{
  "n_kv_head": 4,
  "activation": "swiglu",
  "batch_tokens": 131072
}
Each number is 500 + 25 x the weight over its row's rms, rounded and kept within 0 to 999. Layers, rows and columns count from 0. Numbers have three digits each. The size before them is the row's rms in percent of the matrix's.

# o: layer 5 attention output (transposed), 256x256, rms 0.054, rows 2-63, columns 64-127
# v: layer 5 attention value, 256x256, rms 0.0532, rows 3-63, columns 64-127
# q: layer 5 attention query, 256x256, rms 0.0776, rows 64-102, columns 64-127
# k: layer 5 attention key, 256x256, rms 0.0769, rows 64-101, columns 64-127
o2 090:518493489525430515504491460553484468523525512563476517510473521512498455513487529490543519465491504480476485504496497547506500521497478496488523518505514490498493500504492509492519479530473510
v3 091:474472470504499470483483504496442457486519514492473527500518479521491527505518506483490524512488523442493462523461502505503508492471502484495481508498479523527566498474524462503570510490492484
o3 091:514537459468495520539533487487512476509501441534506500520505496468528472501512493523525471495497514550477528506498506509502495472521479484496471522436536483483484467513497526504465481533532533
v4 100:457501478463483527469499477503506527495441486502474485541500500533509489538521489492504519536520532514526486510529518494545517502448508494507516487517511464497474503473528477492444537487571499
o4 101:510478573520492469473523498519492539495531514495505495467511505488498472477486511522539484492506512487487519499497465507469484515572500511501511527487508527504515479522487515527490542533500489
v5 098:498484521507492512482459510465455615523466494542446543483474491499512501477497511492498468477490538497532497504469503504447546528487479567505523503515509510499485473479518502482497494495513487
o5 095:513516496450478515499440499492510472534507489472524489498497532468528459507496517524507522522509543475467517505486540456511479429471550456461514472483525470502494503514513483482527502453480503
v6 091:528464493488505504486506464466494481476479532485513542488518505490505508506479521515508455451516528511503507553526502478524524505549484475503476547529474541512481503517492471494481469539494453
o6 092:482523485487534527489486477506540510507521436532445484489472497457543516517442450496546498451533486506502504456495530512487480471449499478509502490466504438502480517518481465513487491462457538
v7 090:463476473545508517507430442509481462516514483505521563517484483512478485472491513480516502484498483484461518480473489450516490489544570516506555494488519488531514488532505533513483442520557523
o7 087:497514522488515495530481489530509512491500499484512516521515484512506496516495506523456537495474492490515433521481507527508504435494490498464484533527484480492519479493497483503502526450444503
v8 100:472478500536493532497509484499530519477536532517497507445507523455515472509473547482504478470521452494527484511563511482535527516501515497501520467500508526491511515484518528498478472551515543
o8 103:500522520492485502467462530514468529544489485469511556545485498503479479495473431519496497517470544489455518511481520489494527516472478492509498503522529500452479489486481484501476544485503511
v9 092:459487504478505534501515553506522533533443500496491491549492496465478510520526501503495510503516481446515488490513496501497564481486519495528521507497492468483538468475523482493541497499461491
o9 089:498501450506499476503504500504467480474571508524472517488547480478507495449479508512536482484497539520499498512527534503500466489518461462489507477502520460511485478545484510543500506487527451
v10 085:522513505556503564485481519507555500516456495533461460498491501488510513509508519512515474548501494492482499480500424507492495450468504495483517489512474528498520506498493494479522436478467463
o10 083:528529513462504515485493539493505460465495530502520520511504544507486465479499534499503507499519559485516500499476553503506492532477483497483498513462511455528500475497531461508493508518546486
v11 100:513519498470532503535449507522470519520524469512499497477476505481500478527466533492502491501486490529504512506499504507528464512490537504504504427482487479493474516513502495511550531469486527
o11 096:491493481538457479490522556473511485492471514502462520487534473486495512505528488489494496529531528499504519486479522471494517478518515494488449500548508541489514490495510484468512480521491487
v12 104:545480519464513514501481535535542478499475491512516501535490509490481482511523499488510490538534461541452518512509466499506521492510523462507522476510500515519509500526463511472471485493486498
o12 102:470515483438498515477503530545456519464501530529472479462490453506482548514515507509518513474495494525512487475548486505523491542503493516516531516507478472534510523484532468537479504541495486
v13 087:499503469445528473478542546481497568509467518524549473579475521492501512450490488491499475511478495538526458467502478415488550545522541507522491499529513525487472489483515489518516522512529509
o13 085:498501516520436486503484477494460512539530498477456527474518466473470460492484528484495520495491509488497525493495524539513492495510509494511482478567503497475512490512527514484501525473478492
v14 091:507487496530500506521503467500414451494563513498549486511495510489484530488519461497533479461483479496482479545497539485473538517494468500513518528530527500533454499461514465481468535510553492
o14 087:466539481450498496480537512486510512471500477536453516511488463507499488503495516515481521474509500526494496496516474509464504478483525503534535518473498495480521504493520534519491533508486552
v15 082:495487504492468473521510494528449580496478511455483519484435485522522481491493509501497531486499502479500495457491502493501493516509453499478489480501517518501479464474553511484480504481508470
o15 077:494513531497514542514432483485522463523553481465490535541530510528490473519481488483480505517492511522479558506477484480509487509517551549502474475469518503499517537513525516471502459490484511
v16 093:477514494472480511461561548488544477471512527467476483533504521493481538498516497499512496489499535482510440456525436502506525496469475484506527475490510554507514485518473475461517529492500475
o16 094:521508486471501499497490502520495497545495483558477454458499520507526476476514504501493530503518519516448521500533559508510527536513482478530514511493509485463487480508529523558493489529520502
v17 099:508522474477502491495504523515567526523519489523503472542447525543459449492528476507469509523501516498503479477507522507486519498499524518514518513497532504530501510489463571556456542503535507
o17 100:514453569498473493479496507534468511513476561478534481484539482480450511475511497483467492526484445464525519497483441518526549492502476536504496470509448522455508456503497445506517515522501470
v18 088:508496547465467526537527493499532477500486506519455485495503496509512522476469523519497512503523539534502493510548472496500441497471459539487524498496540523490502505468421523498465521495510479
o18 084:524466503520550467467508494507530511483478502473535509474508532473503505506491497469523491477538510492507505504455506515518523544506461479502506537468475497459468501516507492552509465501496501
v19 097:500502461447479527517470532519484547476475465511465476519474499532511528538563473480499504509496483523480498514445488463537507483501513481514471455498474514506472487479489510502480496512488487
o19 094:533494526449488547484487504526503527501504526495496534508486483514473461498440517507506500482491503500502527505571481538488495536519527494507536536487547533481514473481502469516494495522523529
v20 087:478518519554495446497511477500496481478499473504442495500472504517490466517511506533494505510533484485519508476493505517531503501492465541479502487507489493512489490478511495455514498497481516
o20 087:491501520476514513497432506499517477511505505542515481584551539476457507494525529471507514503479483512472539506510511536484515489503557497507470487485501514494518498472529490473518523475509514
v21 100:511498528518549498449471568490501539518476541516523498527448506464500456513479533494461496551508514516508539478482531463480535488516560496522541535524514500501495505491477525483542513509499458
o21 099:489492501480470538528510499531452509538558511477490522498495475527506496468473472520486479487476512483472487501505485500501495491461464470473480487479508454525511452524498498514487481480487516
v22 104:514502537437556515505488545492532477499505547509487486526512511497489531509529505489501507502540487521500474501534494521490488481475506476564542482481509478498474510452489469478477521545505503
o22 107:508502492524456473467550530512439558479507519495536533487496456507449498474468464517494475486478523478504474490537518488523530519503503500497490508517483518452520467527519501527475485516519479
v23 095:486518521468487430542547523492533530480511510518479494487539511513495526457501477507502539465486480488522495473503505527524512550494518488498467476502451522498513504489499503505498461502493538
o23 095:507547523516479498508443448505492508550482493443516477519541537487467498523565550478493484530508487556499488529509493490504509502513501521498497468547490504462475522505502535473507532491512472
v24 095:469525504471474536487510505485493548479477512437478489509523524482534494513491545474485498505505565485514507454545507488546504502479564493499498502480506502484449474489515496503508448491506469
o24 094:520467520518507469485495512485515486541541479511503495506448523490522482503487463501503499456524516529502523491452503509485470478509478492468525492517532462475499532512468534511511505472543532
v25 108:501495516520478488499505503504501486474479487485470493466499514512511440512429502499495513511475486485484514501474509485557490514515468499464426465505467522516486501513512464514577534489504515
o25 108:501493497497529525500451506472528466481496449504496528526520522492497543543558499466548489488516493506504527485450519486460488508498513516535485518472517505472525551485513518476456459527489486
v26 088:529530509570524512510510506520501484505547505505503515560448490463475533499526508491512508495477490531476543509497508544458555497512502520511497525507551493515507502545453528473480506485532552
o26 082:461491443446493537490495544545495495508488492497474518483520507565536484497468510475498533512509499536504459488557445474504487509471491487471555487498499497519489500481499514482541527477501507
v27 090:500489471524505486480501484498507527502485536485431523496500484538479466479512515521472513509550502485504499503503536504453510466462462534531502485491523481505482507465483453504439495512514491
o27 094:464521544457518519489417497537512482517516504526518500527480507482507510521437469502531503494493495505472488471491503476523483539504524481488526493471509481448491504495497486488486516471469527
v28 104:520521461525482427505479465517519534482521492538511507486498498506496529486510492511509485479490523490505489517519511538544512556553481513494491485505495470484485523484507530522458456483505505
o28 105:492494538504540487505474459483504500510499482435504498541500534470480482509472484472500494490516470503579498485484436502476475465463509488495507459559476518510511494473464462470512555509510491
v29 097:483545527511455503513480531533484553492459494464441506479538523481509559514511491495510477473491523529534481482515508505522465496476525528469477474519497516493497489521514514486586496512476536
o29 104:542497485528479504518526512467519447488500465517534472454517528485518496499530499510508482520546532488467571507483504524491518515518480518514467475477483542470518502482501493514513479500518499
v30 086:495505563498533494492522522491519470500466537469587499491503467490467519539448529503517455493505476499474525481526475465506509482509461474506494505500495546481491469571459501501525532502451500
o30 083:500493421467485533485514547498499492474481459499444486509487497515537488460519462497493510480474514497519455503499538516528533527525493487504484479505530464519504510483531516509496429475536521
v31 091:498485542489513528478502492513484547508511458528547519488510466473526469538480477491480494561478495489481506502521531523515517540502487495485498465535524478493508488481494492493520502460513532
o31 089:474479470494457457520513507501480468458514521533459477491495472507507503489532563511521522480454517508513520504477474472478497476513528488467518493515464544550488538515541537511474492498521530
v32 104:494483462500508509534501468540497536484476456491538494479509529503499453495452512482511475498476439484524504510449490484547504522479512472504493475488497481513483479531531529515493498470501490
o32 106:483521509496512510436497493518486507532489499487442514480505493467543517527548521493495500501532479538512517505495501495486477486535498504480514528527542535519524541461526518487499557530502488
v33 107:484478555497511474528509532477507567512509525499506513533481519537466489533451551521517502485494427492507484445550508505468538536507518476527526517533487523509501509474477540481458464533502485
o33 104:505513486487444522475505470558524476541503500466486490444489470486509466495510454471503512506491500527453513545498495471471518500500472474480527532476534446527504492530514513525481532457509461
v34 097:488460495504496506451556493539463480496465488480507533451503519500495526494434544496504459492512504486518493525486497482547522528497519516514492475517513505484524503538527462558504509486490484
o34 101:482504489504550501521465502490506503506500482499478435523475506499542492510552464520472532453505506489502466481501516527487509476511479437463540488524489501502491503453479564481488477502487519
v35 100:471538500467494446467516522507480522542450498506520468499476535501480486510500477488498530485490524488495482459506497474490452457437510490510513478516522493517511504467495451470507485509510484
o35 105:491494475499444525515516493442511506469548485522463510507559471529538518445466494509511479528523536497462506500524533500512498553554474493545476512544488441473465501526536531528497527449465527
v36 089:528461458477486494514522478536522455495490500482508505502497454526456464505501489515511471494482523504499547514452504478553492480529524476511498551487463407502469475528489528459517502529528488
o36 084:508541531470531493483488486500432566498494512521481480458464497495543541523514475462504479482495420497535454512503474543519505492485495527551496505503532564521550514482496478516515518514514514
v37 095:453504491512469502513482499488504507499524459529509471466478492513529507542478472495482514490532506476507471494494506516547483468517494502498475477494494498476567533502554468502527508441517544
o37 093:521481501545509500505540489488511494458486518488512478513527481473492496421540508534511542565440495474497537516492508486480537528526490482483483503488497512574478482527479526528498486544499499
v38 087:496503527517508485505468492502483465505438534504445506459479499473517459504520514490461504563496533477500507501498481529466483509473496496489519541506512467503492517518504504484542482499506528
o38 086:494509477442497492519483517498497502499533500484561480559481502508514519505506489499516517486468486541474528517450494485495483471489540486457500500445502500506489464508532510513499535490499529
v39 096:513532513505482463478497538478551508511506503547495505545451518564498467494517531481495466468465505464492455502473435515482501521485531492493551457514502521530484505501496561478466483476515500
o39 094:524496551459505493501470481502474499559499477457489505452540516473510496490473503480488504516532528521460519524531528476512545495532499525478476516509492490462524483503532439522473537499468505
v40 087:566543505491510480509519523514530491487510507466497518499515515472481507466534494479516479520481477520522496483501499487516477494512482469506528510502496540527441495555489541529531546529462532
o40 087:489513485478449510480485536514455494525461506471503455498525515560475526558512492500487470504569517501485480496517498516498527493508514547509489507526468533445501474482549483461493473509498498
v41 093:515498499513469461501461478470470485494527509496459487482513528516537540488482484512502498491513525504521484547555534474512488519476435538496498494477540487498434526474479474491449525513538510
o41 093:478510497487548491491506481506568481497480470494508507502458539460496483521447484484519510459527518482473494493505509512449502503508494445513540509500515483473514500502494500528505519487468516
v42 092:505496463500527534483452460523510490483491429461494526475523511533519506520475510493517483561538500524500522529494545447525504463530494485504474551500467524508531494513503468504505523523513490
o42 091:504492537493515559504546503525505498465504500528487513487466513474533510519480454505521449438514478472537478443524478552528495444469473493504523477464544475517520496503451510497493463498491498
v43 094:511528533477485472504519543496523463489479506470508446536548521483495523440501454467501500492476518481515486495437457447543543513516532492497467447479476564486532479541519492490534501494500483
o43 095:474506466482527531525482468532485507526486450541490484508493498476503463519506539539460531480521522557484493504546553570518508515511501484479495485574515488482504533443512514522475467504464528
v44 087:506470505533538491496493522467484571498552505498493476511480495555464512500503530499483491450510501502527534495452530519521497504504499500536523501507496488521480525483543485528475487487534501
o44 087:509518536521504495492494412522508512555463480502502500537481516509530491520490484531487504496476498481493428543535511463453528498501489474440511519499517482496514455504469511479476492521468551
v45 086:464479524500520487486542486459508452495488548505512524541461486499505478532502547549491478492552484516464492477533467490493513461492487538509526498489512520507466497519531450485456479506487477
o45 081:514521519500526476473480504505511526530498482527480505469514494514546501453501498479548524498479510459467463482483566476504505549530485466481513503496498456482527481544491545493515514464480501
v46 095:492516479481474519493460478500457506502454485505545514472463484490505478543495482490482531516493526528499505515490519484516457481497490498473522509503532500490445504527505516513501504453500447
o46 092:516483529483500523498529518489550510476510514456473471529491490503527496444485509509532485526502510487489530469483472515511496500518494508468462494470461504531524499509509496504522466515509508
v47 084:505489474528486485514535472520471492508535504452465542495519465514475522541510493532487483422453520477495502540492533509516464494510524513498507509521485486498553490498472505503411475512467513
o47 085:508495509490544476490472462487520518494456515525519478508467490502528469489458457479526492544514462490481460516537494505467552538516531528527525514463505505478511500514461499481545519492510489
v48 094:519522486529504514518496452547540476498523503499488462495538452497486455481508494539513523519518491535526502498543539477473545482505522522487484555502541491504477483480481515468473512477547494
o48 089:483468524485521492463518495531475458485495515541486501516451516480499508489469514482493495492506462495539450533452469542513496497489457502490513493453520528532520533532484516527554546509511515
v49 099:506517508486499487522526474507497489483434475478508452500531509466513544494478456499519522484507504464487485462491514509518472526460446510445474471478501506464512509537473486487545522470441512
o49 103:503477488494533486506498531473511476485516472539513510528520512502502509525511547484472479478559550555509512456473487551542469486512529533522478504517502509470479531486522487501503456515505512
v50 088:453460522522512479504515535479452457475530458462508479449549513472527535541482500515504537499522542459529473523455537505554490489513485515489511485472482568503526476512500482531486530520491513
o50 089:528517474541500499512536465465540489512453474550527481519504522496503498498539474505494486502514503513497506498519463529512526502488456490492454556487503503463491524480454531503517445511484513
v51 097:481526563507471527460521540507547513527463524531546522500479515488502467495506531504512485553505480498498497510502458498462548492521498494511514487511519533492526503485461522529514479518501496
o51 097:498491472488452481552461526521476494531509516449514513491517497535471458455505483512448522511490540483493545511497533462507492502466505490468481455555466490517468488498509514449487498446495464
v52 091:519496508537503448502505492462509541490534506473477536540470546509483449477470506489476517480451495470521527440456522470503499521535494503506548543516476536505443490554498550445525520502483498
o52 092:509494541472499535478468473501496513553488472497502476463505490522505505540516490492502469514517477495459471519519512487488503420455506505514469478474527478482554478488515446505508501471486503
v53 100:535487536499509526483520527495519531510541498483520542472497495509513510466507503494459525483502513492494479514511480503484512490519545468523540512518519508495541477503453535484450439503541470
o53 100:478514510492490496535489472552507476547512511468482493492462516501500430491435487523532502497496525522487508542559530460481503524492464496476497505477502467534476518536506490519505509483466489
v54 098:521504498485517513500495516498482466527475525486538500519485458442461542536538495501493497496465498476515531478517496507480524476499521497527518522525508454500478496524524479440512503483476491
o54 099:494522445499476515493556510483456497486518503530446477492508497523554460447460513497518517494519511534435520525507569476484492510524488491494487509454512479537505477526527556523539511493492519
v55 093:522486478509495528484516537509517467499519538514516501473496478477513464450507478492464507486508494470496499517521542501524497499465516500513462445494537480477554512465499479473498462474524498
o55 094:459505507504525519505493484487500514494497500507524514542464490514520530468448507540512525484437518492541516482473504511509518522544470482491525495508480502515446525512503528529474529473478533
v56 092:479475463456432498490511494524564464506459502544514465489484490527524520498499496510494483515524479513497503538567491440581509509484504496508513488502504539508479489505446490523485530505539534
o56 089:487536512486520504449528529524484519484505507441459496501521509492519506478519482494536487478487492459504510494456529547492527546560443470573510492536486484507505530490529527531505531514455509
v57 100:525517510457524481523484475495501457491488472526495486483558496458535537493500467490508493533503536496489461508542464537554457490485461480474495480486497480476505502516507471451526461476513520
o57 105:491499468536524455491566482482526495471514475518496478495477515461528510492520551489556525459521513531526508509485542516502486518508517484498486523511500510548478543488520528543501518528522494
v58 087:510535472481460465454460518511514474536498462497486481529427517512504481498523485513507530507523483498472482457524483538502491501463443489513523492496535522525494498475494552500464473504515455
o58 088:475471545431482564502522475529538517502501563482526495498498506551489507492480487478437503510453475490497527517495480486485476498549535518517530539530476520483487502476508467508479537488492505
v59 102:497478508537490456508534480488444488510507499499539546480468454496491466569482540511486511497476485421493529515536536502472529494508507507510503542549525483533495497466509538506528533504499522
o59 107:512487462549478483499520497449509479486521500478469497554511476520516521460519486489499484524460468492505488522480463473487509442509483494509493495472503497518500463558496531500506509456518502
v60 105:490477449534514490553521473514509469479487513488507483502506481548472522526524507521537517496498489496527520518521495492526511502512508473517498551506534471508442504494509472516397508494527516
o60 104:507521519503554466456511480485493526478493512498475503524490484498503498470479488485504500488497479500514416513543490509465530519507507502501535493498499510506538465517500522490532558515513488
v61 094:496506492499521525534530536514498498517477500529500505567504495510493521512546480524513543493479536498467529505463522535519513473501523501518513507487481513512564479443448562491476493468511474
o61 093:556468520496530465495540511533491508521487505521514506480523517548472475457518529500483477486527497520528478504532467509506520514483494540503475521467508513479455505516507502532537481550509486
v62 089:481506469542523480484467458481482500504515498507522515525519512461454511476501497517503505453514495528492523504508568519528487494520484528489522566496497470497501488453496533531504490509475489
o62 087:481454546488538522480521461546538527504531516508506447513473535504542508500493498490511463461500491478499470501498511533461512476442492506518496519456528481484499505520445449516517480492513552
v63 089:512514535515477532493518483488504500517482538461475493519515482493464561482518513505508488509506459501515495503528505563461510479524525486483485476493524478499509487514471501481460483478505530
o63 090:506466481506500455527453476529477502485470538520517493478480530513487477476482511479497528532460528522486465538512484462501529553525536546487516547497459549524496473526480502490553477492508484
q64 136:456514505515524526505495502502510503499506489511514499476522483520516527509496532482530503469476525478474477507478529524480535477499512500485497521496519503474531514493521495476521521457503483
k64 134:498511482484486474483540525501474477481528494516473501501525481493503534496504488432481483467518507508428473520496483504523478477533463509475503523468486493458503513494460495516507478509477506
q65 111:453502494530487533512494523515514509490504505549498496475509489510515538523479512473519541475495505485498506505494543528485551502478512502483477483506553519468511534488486493493489504480531508
k65 106:512494525467495443506560524508478494498513502495489462512547455508503525503498482461512488468475523507458502515475500494519471463548456485490517514455474487477517480490487508511510470479467530
q66 102:561503498509470528531496515509492500512520506512513532530507531511464462499480437524453520523524445528499546490536469463505487538493493529521503515538487546494475527470453518512466470533532546
k66 106:491501498498501482488472513498543513546505453481494498481452520515504479502521508524536507528508484482559510451530532488497537539470502467519512469531527476563479484534495507467491539494486506
q67 075:506552509488487484488491469447470516523486468515534476483449494475552543515515488478486499491489533504496478483454491469479480476518440504484484537470479476511479535529535475498506520513425521
k67 085:473548512531495521506503492505509562496513537494482502518537501480481464497453510485515506485536485525523512525492517479452524543504474520508496537507458498472483479484514505517523471526500524
q68 098:548512495473501467510535487451474551534485489461511520496506504508472508489515486484464479523508520499528511500493471479505487494538509509524496519540493485503485500476463473496510495498474503
k68 081:486491540512491488496489443495532491470503482504548506537505491506458489499490500527467473544483491508500505489488482497505497480470522518466525549515499514531531520515519503494504518502520467
q69 090:478506516495476486483469469546546521497494486511520489497518471463511557485532537505523477506461500489508518521498532492496483488517503496476465501501457488510508474521505490545526499503502450
k69 093:527469488501505474505550517529483506470487516500491498510509511502520509491453490471452484493513500512480498483470468509525488491553543524481547532491523490490513517460470533473482495485499465
q70 078:493499496527503489471494518474481481516517473512492490494465491478568531520462503490512511494505502506480504524532509509484498474473493461505487494514488532507524477517525501504514504479492541
k70 060:515514500475504494458488534500496513538472507512484474488499520505508514489520566489572493488518507514501540499509512499532527507500475436557546477452505452487460480500514511509462501532483533
q71 093:496509481482503489453476514510494482499499528500500484534482520535490534485528502527503514478475483489506521498490524497534471499512460513470578482451495530528487511487543509479494492510467531
k71 096:470455502516509531515514465490513493510498505542518545442477543512484449495499514480484536547517517496521522509502524488475513506480492487509470506506506500500526496540527461492495523516547494
q72 069:552504535523550480531504493447527518550468465485499520516487487485538529531531462464499534512488505461534521508524537488503481508528500447506476524532428490506468480513518521512486490474468556
k72 091:526507519483494476459488513543492491549482506490499466505495481474537505479489544486529517509518527522491507498481462475517517514506486464528505485452516479488487499490537514509497519504513469
q73 070:553479503500558518542472516470504461532478476492502500520494473491537483507527548480492495485458541485476509471520502492485477489510514493495464514512442513503497472493555518486511496477502503
k73 053:507513497498488470464487504479510490519443499488517519536486507508531480473522534507511501478514507515531539464504492512537533537492517480519527479450533461550466495481519514526492536511497516
q74 084:514476490497499531460517490487496546480494484500508523522496503493484483477471441489460469540545501521509479488453495509493559521475512552502500506518525489485467548488451486492506461524524472
k74 043:512478518511498513549482483507520507492520520500494513500509502487483454516472492496491494517477524461494519538485489469496499478516496527474473540540493530540521474507507490467560512484490450
q75 095:475545507537530499514485474494513466521492465523492481485450473485534523504488534481535524455506509507489524511506522481505505489471445451505499497483492520500484468541546510510509518478499526
k75 047:483515510466508509469517490499496478544503513516518480503509530492485494474474534499549480492543488543497513489483492489507496537474474480555518493456515500462494505476508483550473500506510489
q76 099:508470488518525518512475492523506469503487502501528499503495494505507492474495487514507500513498478473542449486482549552511516531502549503456471516508521475495532537490479565516487509531547513
k76 081:525524471508525477515520502524464522538492553492506503516500510494521524479488486490487495494493536469529516505476496451530505508537562548508493502555495508497492458495472500472527531517491522
q77 090:468513461458520529483493494556527519486548514518501458465469491504477517502527495530528531501508503497497478570496546468499482481473486522496545437511523473483503491496484490480473510474527464
k77 100:523486480466519500513471505497473440476484492520536530526514537537467531506512491516456469524464519506452493492494522444489516496497501522468541507544515502522498513490474476495505499514496511
q78 080:489511475499508526467480508547497501465521509513496509508466488515486503500494454518472479492492505497495470507483505511474526519497489548482543510497521468507533520460486476491495494533509476
k78 046:502485484532432498521522511488477511521501520503490539505504463550501489533509502491474525487484516476483502521507530484462498447547519507464485489543463511513514453525490499469540525530478483
q79 060:485446513484524531515511518490510526529515506483530539471493507534484502536510547510485498500520495492485539514493523501532494514505549514503491509543471486511497501510517421504505512516513486
k79 277:509502486496498528484467475503524519470485497509517520535507517501479491495505461538459474523519486499531529490499497480504546519467513536493505523536519509541477514499481505490483504505500507
q80 102:494493539529506481442537491510540517512539510505509467474516538515479518471443519495503495546540494495480470452526463482498543486498474504494480528464500492480518512472464540492504517483533501
k80 094:477554476475556507537494498550469491479483522520533493462483491510466527489489513518529512490497481510566522521503505525520444511488484485510510524503493519463472497485514493504472466543487547
q81 112:491538476457472452499497502510488475475452504500485480467514472536496469506523505505501458513465490499497514494514524521456465480467535511478510461533515526503482480462481463478499483489503513
k81 098:545488534495516511528469491472445506506446508469523470510501467513506486499476511502472491471501520447501464536505458500532526511495554533495479520436494457512500518512502490512456498462481517
q82 097:522470491472486499496503516524495480497491537498479497524483497488488480520516525504503479479568509495473461470524550503514487476506472507498515472459502464467472501497475475494466507500496518
k82 096:529477439517517442537474479490498497494514500479466496512498504461511517485485525474523498536470533485503485487525497486533507504513525525500526522489519495520460504483529489503506465561527524
q83 108:475514507517499512510485495500533518555494531477523507488444547524512482506501481495474501549494481494515562525487457490530559546517538512487519512498506477536502508491516541513494487456514523
k83 104:510544504523462478521501503522480511516524501520492485455501499457517432487495504509472538519515481481529505486489510522528501496491452466514460500532482492466483475451507494547492556534456491
q84 099:529486499474503491544472506567519489502499503494494485512474501549471459513508536502493511501533505488486492476503499497506482489476482546481509478535521478494517492498524495495514500523505529
k84 101:502541491509460495512505506501502503503496521517507458502473513581514519531473522478447516466471493479501504491517489528541507534494532453512507522471492505520497493488465511498464525482512549
q85 095:494489501512480482470448456501504480464526458499491486514522473452492515524506544559493538501470574534524494480560505478510487517509471485537451503529494497480488464526497479498492455510429480
k85 095:502467498494483529518547519495496485512519524485495531475493474504515514535530483512539473500514513527455512477487533493512490456522511498491477520464537485509495501502476521491492496439451472
q86 103:575494470514500541496529479492541493474467507505504519492520519473459483480492448513543525492449484503492475470479486525448514526532490483482488482505521503534495551462469438468509485493509482
k86 104:514506499477511490517473502504480436507484479511496513559500524506527516460560476491509498494493513474489477530517529507479486506504534499458512438497491420508527508517500489497512536510550490
q87 099:488518469498525511490513502512492512474517508528468472486483493546495501479517481478510486526513518474525477467489483507454461493463493497487506513486502465463541494507511538499518516462563529
k87 096:520512540512525507473480525493494490513481462475531487514457476475534516513489539496461477479483511535548461537485446504517535519511533513496544486507480515526533475500502503500519491532543481
q88 093:550482491520536535518487484491483536508485466503461544505502470451554521479524481507487509509501455500466537455517485488476507506551520478484484527509466510460519482518507537530488499542522507
k88 092:496532478475507507465502506533520502523501515535498512505521544460473490472523500491519478503486479497540490488500484484501506582493454515502510538534515491491492508525511518486479527534513488
q89 103:511490474535516486510514485499491491538515488512463487488482514559512485531441544479470500545494508561460514450538466465494524518469501529513469522473494525503515463527485468486502458497492505
k89 099:509526520505478496510551499518506509492466533531535506489454506509511523504512506514500475492531481481521562476512460528552483510485491437514521536519537483509485536479518506500472504476483538
q90 101:495515501552528505470472507486476474498533545537535487459515536464537461519509527528516486488467506500496478498485510482496470489482468485496528460496514504496502474509464502529483466456468476
k90 097:526505466488487507531462493511459551491455444507483485525506499510504527499488498457477462474495464524472460490506517506474451512490553498454485503494528493471446533473515507440525527505506494
q91 091:476528467492478500498472461516493496481494493482526474531506494531500463477499544503522490492526533474498495504510493501521497501469511529486552496491503524497515471502478514486520484481502473
k91 094:491504491490509485495549504470462492531478518485522528491466488558506477478532513505488516483460548496507455519463485483473462488488486481517530468510533507510521517536509470471502547497490478
q92 105:499500500537531475507495506511532462540529537485503529478467492489471526468498535532500471498473517491531494495538495486548514553506524518544477499497513539534503463518511548457508534542530455
k92 106:440516532497511436484521498508509500493548486504535501512484437431513490519510531535484473504500489539475540486461556484469507461460530488497486494531507536470513520492510502473495461513499533
q93 101:446480475530472528466495509512503494488490484528536522526509525500518510519479479521513561499537475499526499524501536499523540510509537512505499511503483497524519502508502501524511494505464515
k93 100:515487497467489501528526502535509508486522514516486467470499445556521454491472519501472505483500533504464535524488477512461517488466492540525460483514493494456537502519490508498499487450472427
q94 095:511474491466460470468507523534518487511503531507483481529515490478463491470510568528543493525518522506500430533474525514476475522504551498504513460488482483480514510507498524510477522516497513
k94 093:489465472483518451511448508544483508443517514494521501519518481469534482463506484510467541516488503518469500514504478474482500430499528505487508469462512537507498516497480476516509457491494491
q95 103:487517502526509520540532503498523485526540490459561488505451487511495522532449506509516521486494524512510497480526496517523504542447473490504485517515539450506480493517538498506485468466546484
k95 101:497529482528458468513528525509527477505510519526507534514460506519457511532507477515519459520511486482477510475525501478519518501482510458497493550536475532515512465451426491515502496484480496
q96 088:499487497503477520486472505491493544496512465530507519471473516518490455528454493450480498506551501511512524431526528477550526499491494498531504516515515476482502509474477494502489522469489492
k96 104:470500515521515482537547513495493479493498528466522484506552462523504530502515516513524510480455540497447478548476514550495487473533497506500486533475489499466519497487500492514518505493442524
q97 090:531483505519510515507485486529509523497517479491514542504497545544499455507488458486455511509568467489511507467498481488527513517514514518513499525523473496462459533490451497517480489502502512
k97 089:503481503501495493515471533517526508513467484476487472475502532486524542512540497519534518504455526481521501515501546533493503503513511469517490474489540507545503484534512502480521553465484527
q98 092:503511501480504493496499483515524477480467498509544464479485511494498475474550503512477461507510538492500488520433456510456463477496478516466544526456507488498474534530501466511500492459497487
k98 086:478496484497466539489466481486499473512505510502506516507474513483462473548486494529504548521525472491523496486528533498507521527449525485509451533529499535534509487535489504513493525518507514
q99 102:461503463463511484524485513507517449466514519531477466476500474500515513497577545514533537478442508463518482512494532517489470478479536469479501472509537476503519505526567491472517500481499499
k99 097:522470529519475500452536500539480512523482513519497491477523503498529523500475526483480498470540516507491529514504428481504507491523459527495491507438471507497512475482520498497516465502482491
q100 083:488533484491552481516500519502502475497526478545491468491467449494533513502492509482535496503471492480522497502499514490484442511479486474505536446544490479490483483493477496490508532493452523
k100 091:539493530493507455508495505506475490509494486453481501567502464523530514501505520474509495494500492501461483497513465499552493493500484450486504473457531455482508535481472513480499473504538514
q101 090:499517508535484490536510475463491521515544509471508500511534503510486505495516487504482510502461464467522500539554492523500454504525507474521451478526455512498490445475476513525537538485478558
k101 076:512489495494511490485471519502480520537503471459455518550487498527528525487504507508493495530539527545526476459525529505547520504456496454509499477457563485474490497530463501457474512541474511
q102 076:541485464507506510513495509481489495504480509468478536519486525565454483494474452536481530523505461512496549478509473477526528505491492530498513503536507525526469531494509520487482477561516533